Each number is 128 + 32 x the weight over the matrix's rms, rounded and kept within 0 to 255. Layers, rows and columns count from 0. Numbers have three digits each.

# gate: layer 5 MLP gate, 192x64, rms 0.239, rows 48-78, columns 0-63
# up: layer 5 MLP up, 192x64, rms 0.247, rows 48-78, columns 0-63
# down: layer 5 MLP down (transposed), 192x64, rms 0.145, rows 48-78, columns 0-63
gate48:114125158160082157126090119108075131080135108121078109153188113148104169127102138139123120149167165145140174068156137147111165059127167112140125190086170076105124126123143133093151132130097082
up48:073121222117171106162149150098140123126125131144099090127155096109124130130180107089075111088137151178092161139091080087167131135063059159090112175138180124134137129141111136128105090084129140
down48:151158144085085136130114120119138106179180144137168148164073149097130164116121124083148124083088134163215133167111123119137111132172145103143122066126124153109093142174123148136092156188096184
gate49:135134064094194113120162109160096099160150154139122167151130077122113129128159132124167091095138177184163086151138082122154193154211130136142094111132123062152142126140161159138158145098116115
up49:180162155176123066052136139131205146148096104100098159133071056127144113128134170128133148081148117107133116120126122123094140076150132155186161132044158169160127091117134076167130111168103180
down49:180143121135143182083091162067067109101148125114156075155122151131084158117165108148189111153071177136153129140160100048151126036156149076193115125132113094159099083094130125164133078122089112
gate50:154140146129141072082164153117128078140100111094098121105077118127174122181114184160099156147167094144179147096088137152090131069180121135111093130114122099120125073145133118154094130154065072
up50:165108086073169184125160096114118211131130132102106090085154142114128137113081019113139134047115155139104098134155157087134191169108120057167130088148150146120156113161101080157102175171132133
down50:164107156107116112129154090168150116151149129149156111137121083205156099178106135153157144103206123128132142121061138162071097084123133090108175145144144116152126123153142111105035166156100019
gate51:152127136133135140113155177129118157214091130141085153128122131100122101094054069153138107099102129173108121112134187148083151168117156146142113138158066123066135127157125110161132087137092163
up51:150154130137087113165150176092120148127113115125089151077071125111117143111136053143146124095125141175154159138136159114113077098096142128145106111129102144093139126134203106137099116160096126
down51:129155142126107115147151202109115109132078095137101108088099078082082113100125156163145141131100116178141147154122151153135150197138076146156114137146122086102120131157220164138199093127142126
gate52:108163109082098159151134085142109182168127106160134179123097111064121116160127121197158088141193191087128122106142166168156153078099202111128156086153092108109120136104111120092127124063097114
up52:084109083119124113170112160113095151136164112101104141157079112109124107121152094147115148102155139114122080090112205145154143151116173094085111146177186143143152139115193115158129183059169129
down52:125157131127122101162139096151072134116129188174078152133094080109152124183139085186081144074155172101103051110132121126140168121071144087144152088125111117128106135142110142115129125050139108
gate53:174109127111201085097109133141123120165122114126082097164074100077118113120128087166084128139100131205195141130083167110099077156143129111114139174131125183172197107169120104121169143111139117
up53:103081094130161159110122111115129095150141075130091128202101052147114135136183078075111129166126149149122105160121200113147098173179152100181103139160068136109147114143081148142133133132098150
down53:138189164122144056127114166095092123139159103120107098124117178131018039090168156100138103136180117122131152104172133128070133107113135169124147131108156107163125136171162075142072097059098158
gate54:091095114149071126102112165097201114110123135104098162151122192118195144095126120124136088150129225122136113099076137080090133132162164143147129218122117165199125108097143108157165117101099107
up54:162156120086179132148156093155096166121173143129155097114142070111105108143159150133177171101157066122176133174168153144156118078111136115147132086083155100095113139131156160101114107161143178
down54:142173080167203154138123124171076079127196115128133122135103163122125121139184090108142149095118121121151194141110097140127083114113131141149176157136145130122114131093172097130136091158097084
gate55:092102149122121109165149070126145180171085128064149123090111121141127099151128121117126160167181082136156161150136174181105138019112170190122133097101125187132178113095150115131174174147161196
up55:128139189125164117164117138140116138102176095055161125080032076155212150141153171077083125141141069155113119141148136153129124077116166106113127112135134172141135076146104144137140173106134140
down55:105122090118121092071130119102174130099147092173122084133141136113151190143044126109129150171083108143127096097157110178148064132075128116146111138133117121121187078101102116078098150112092130
gate56:110093127121156144164148117199090086169086092111144209150088133152195112138139172123151145148139163148124133106125091129129089115065114139149135173138109058137080097124071149099178185104058088
up56:181146087097111145128177092106079099162095094157096121130155142101118107096150132137198131119157130087106083211107123123148125168202159111078098204085111101143048155131154083128178071116086151
down56:107107137076100145162158165195146137134112144144171211156107132162114128172092110092141114141153161154100133076140105134049116134115120120154134064118121158158146131099107182159171162092120090
gate57:113087143105157122171074121155147073115104182134112129103128127151134154157101144165104165153125088200137112150079110109137115108128059108104074150110106106099131111173130122110169141129117093
up57:057134162125144139108162155106140174123131132096177092084157148094167095113136145101155115172133149083106084168104117130150145128087120143073163167147102158144164084094154112081126131097154171
down57:197084163152134116105076098168114073115127144162100112159138128126124175151135151132138124083093152135165143097128134123081122128092201148171164132117161121119069135132119118105101129128082118
gate58:125094073118082155112120070169153122134064150148130156155086129127090139131133138109088087131148150125128084084183136130080177155121079179155133090094116154136124140079088091142078113187129150
up58:116090147143099141106139105152175141089103157149161109091143140079106123121122111120124129106162136112151117100132131129140114174135126136114183100114087218106133102086146101115157098171145083
down58:105149121110147114140120083112146183120078176178126191134132108126137143071145190115136168116181141137124134140127179135102148148143133142138159103164143168129142073112120157159086148171088121
gate59:195170159120185082074135128122120147164122131172138144135158103161131101124128140101150170113161169105128121105090096107130162090089123062137152054132128138151133123220133154122094212166187145
up59:122157143148126123127105093128111120159174172100121197103098172065141117134151123122136145144143176138140101130108136113130099042154108170161087086120200124125113096182079146094113087171058147
down59:163156200113186074091135139164078071133126128160156140123177125155152119124166089161139121127176134168086143125177086110172165105147144171221165080150100137095104177142131124142115117159141108
gate60:120098140108102134163131099130102081141101137131053115065119134177128121148093178078145180093128130139051118162130121081134143149158078094166200106109085242132024152139115132143150143159165163
up60:148117081225128121131078183097089157163118128155100190051147138169090088090053124095175132137142143090125112147104120154133152110116153152103159120102124212105172092127140128095156077124118065
down60:120144109140133155135096101121093149112117155173031112148123157143142172164150191116080138106134089133085126135175167095153210140189045076113166122113147172042072179166139128156142124104122155
gate61:092132117111100109155133191093155151085101133180099102127146123146123164143169134155110180114126164089132096153153095161075172131155164204104120123121124162155180118123120092185116117103162128
up61:126153154137182161121145054099091094155141138093147125159111112122123158084115135112127123168139087101125166097079170124142114091135095108130143135128111105135095151121118177129169097132084083
down61:151080187130104114105153095137117112098146082094144104079057194047096194153138139106100082127106129057130122097119149133154112119181103148130126132138100106130118132141140157156142114179083130
gate62:091133128105125132137180073141127098095068146107162145079175090118147149161088177148143165143132131164093181117157123066091141122090137111115127127164144132107141131038156143120092105108136099
up62:143140121143137138110106154157100066143173128121109100162106105123123169143127147132083079186086078118111148127067150151130104151148104081145155112171082102163136161136139121136127159149117108
down62:151128146101143126124102213075109104117143106183091109166101116137141146103137051122148085117069108136095076126128169155159115069158103130150133127085143113123125133128102101121151147174110110
gate63:121148112146133101140051114103129118110117108082101117096052179105144142164077130124087099136113099180179082048078182200190121094170156118092122134132157152194150104097161109138204124177147115
up63:090154182036183069113134124072134087093101085104163149189142134164184118129134176098155147216148152131140109121133101142124115152206096154127177156104106116173149107093140158147140086158135110
down63:173150123147123162186142200117076127102199077149110113088192194136145093145127142058110055168169116155136129145131078123054112174122156152142138153083136149121074113114128123071140154143191167
gate64:054086101150078112101142095113123073138125080123110148162107109174137113131160137137056075190075149076151098116096154107085102161207111140077108104145122126132171137130122114090204130135100152
up64:088115122163082121096175109095178077169077092157147106132079100177140113067135147165120099187141176132154099148144192167094116125158152123113128112128151148136103133136114127136180156139131142
down64:148103153090119165105131163092165118107171161110176131133126147129128107072119156188166129151140074126148115091153149085133096096122144172073089189111112134117106064146163161108168145130083079
gate65:109078154128092156091148184151143084111128097141101108128117150122106157170172092134118145127099148143149109078145113139132122180069061140173079112098099108157178115144099086143112076154131156
up65:119157136143121137097113132137126156169091192146120143184138069170154109143152100130151141115124111069146087167114099192159132124161079098116137120105098120133098122114141130140162095182064107
down65:105045052117137134181077152137149088103141144186140141082136119111108118122155163109089110151147122083142105161101127161124124108142140216170101129164183128157116119129106139120125089178153131
gate66:139145122107182152161170141126033110111100130102126116103182183089113102158126106086137169074170155092140150137152143082182134123129133160152201082151155071123163115132111127127063171138104141
up66:114168140137119121106048096120175162151135162133094113142109131165142142172113140090134176132141082150094118134131077117119156121075152101176125204134134063072097096192137105119116089163151134
down66:082093123128120102097154089107126124156110128177193164157089160158113172168117154116122109051128165121122147087123136152111118110109161089119075110134159146123118153127109187100126211146110112
gate67:100117157133124165154134113153175138086093090128129065127087207044125096107133083172097183100097136148142158064107129107153120087191088104134101146158145087191123128138144134128098136170146121
up67:072131074137127121118142106144118159200115158168108137109171101087106119081146162144119170127127167117169187166141160091088140163122108169117120141154110113127108134169119133185102025085090089
down67:093118107109173144144118105076035082163146135196095098123162138090134083091134144124159147161111108085120168176120134115081053159154116134060129118158124108061119136108118126170106120102159151
gate68:161180151099150137116187146117084102173091168130169128173167063136104113115122150073178117103099146102085154126205116141167154138112155132099152116116148164057160178125137174108137156101144088
up68:167153157139128146116166184096145136086118133143195090141096197148138129096120129154142099117122150158076163080164099166163125156175141153035144097168118159067139209119168172103149093166080110
down68:099081136073094144158084154125123136137169121159172065087110190053127029156100131130089114118152136141144092112173139139109174140212114104100121079138105125134059077144169181120157103071106126
gate69:116157154120161141149195156076128118080098138119102084122100155104124182149125094114174138102115124160194168118134182088177149126122124137118119209147145148190130146146145164159104121129182173
up69:112104088213087129126152112185151128152165150166120121148087176147092149111143127163061099175149117140165172100121140125073134134111149174090127176041140088090124170126136128100120131132122150
down69:114190110176130167134158091077066138157110153129103112140151122090149069131167168148149118121176139181164133124133149103152120123076078144150128151093105077185102138086126055148106078129119196
gate70:114076145104107111133135124150218058103127144110165107050114073082128154143176122152149150135060075177200057114172065054103144129056097154138116132094108141099172107083100157120112124129138122
up70:076085149175209119126101172184066104099148124116112102123101247073192129100114104107115102135107136188097073129108122174161171163140158103146123133192172123158114104141175113122084120083085100
down70:189168181157142163131110102116116114120170154131103101151113249091198054141110062112146104084104197116127121154133100069161149125153144137046087087159168140101097097171141098140156145051117094
gate71:139122178153143107134219155133158141184156150140140114173127149191111148135158172124128116123044159048109178153113153131155090123177122083120112138128154086071122141114128121154093147070170119
up71:130181167130123116089056071061093148102139144067125157120097097103113174093194116083131141092174172153102117176128131121160148155151123135150116160126136099144198179187113184174067072107152141
down71:152103194120146140173089122192150149174204110151088168124127104108111135118149082176166091128245129146126123138108138159072146143102117139137092089126082161227063156088094146122094108133157174
gate72:164105133137116108140121141093129115150115163166119128069092101150150123070128117114151106060092126130137122151121115109058045049161136050137173133145103178120145102141096090112162127175125148
up72:188119082150105110115112176092091172187121125163054089068100143164138125093129128120127071108143134127127114161123126119108103081159112057129194111144080118132133111138131097116125087160137168
down72:124152095128091134131135092114167137130119122193089137152110115129127165096142165137055132087165083120041145166181175134177179126127006108135135130110064129061083156131082133139140118108116148
gate73:094146164058107119152163119098086211086158089133158093117083142148123100188116099102070144084179104077155144155121107133099145151195100143144112122064096114123135148156157116156155152183107074
up73:139104109109184151103164154152151111167100129163131148122145086107121130116150071096135150169145156124126189115139089134184158121089152107089130110176154155113116109135125173110151078110141139
down73:122112109088149155096187106125053182152172105102147143126086125188104114059129165138145159126177132149158086124111124113125147117145154140067163101102078156218097189152131091141084095155129065
gate74:130048144177187098154084119120148095140141133109147118080122119149111104148122198119103088167115122153101055124078138107091179143111140137090149104183125074137133118100113145122152106151091086
up74:127152167162138075134172133060136083090120178136136118119138093177114165108116215096148120053147111087134060137131153181170163156135154115122076087164141121148095141119101134177128099166139163
down74:133163084107129206118133152100160093119139200121109134113144130125123136140148111162120162133165137159115196154168104073154128089152114111115120165155084141089148092146184086170140169069104055
gate75:137136119146175176131129113182111058125116102092098112134111104082100144120179192145114126127154112098091092110090114143145154119162113079116101029149130110169108142174138102094149182140083144
up75:115094134092136159162118097145070167100060137119087097051136114130108116122093161138142175147204105182111100156072139179142126092101117078115123133124074116131078100140140120131133156098070160
down75:144057145147097126193121163145123204106162155141080133151060175140184105125123123100104161164101130156166139147175143154092106080104153103124143197161157111101127098120169137099158144142128119
gate76:135125117163167189162110139156127168168158122092135104124159195175191187129126143162131121130137072182128109099114143090102097126143108148199070138177106107094124091140153125086170111092075125
up76:111177100093156161146131101088098116146125081130097147161111179083186129119102153141166137050083053055139140119124116080151110163096116160165082130115118118111132109131173077121143128116117124
down76:164111113132098174124174134114126093094139068152091165123081133156136111146084137088089112166144131129119147212126120107126106113150172104080105103121160132103146124113108209185132129150165096
gate77:080117140130123122150094080096113106098159135119152076146146151061113118070118148146140143105075153134215118150145167143130132085188157122137180123164102162107106175088147102120143110124191121
up77:136138124139097179160162118143117131115169113113172162108141166109109159085068119150179116065083123136096146098164215086183126169157138134084119132146129132093094191085128137164168150124175135
down77:061116103131135180101163120129116140162175091132141160141142091156111154078083154075164184110131120134077161145115152174159121124150137065163117045133121124115104151115133150173111101140059145
gate78:129098127082172103200161137140100087110140128093105186069144170193134147092102134120119136205145117135136121127110079135109157119099177151129141193145111085072157123144087160079157175095176132
up78:212120131133119138109134115085074143094139142123146124114124125160150116144079143102154126078145136165105176144156092069159144079133149092106073136068178123111173155164091192096098159084108104
down78:034147095099169100157107121097144109114101155126131117171158168100122120133146108201156122136089153058092154161113139118135103189167133128113142114130153087163132073102087115147153114138110117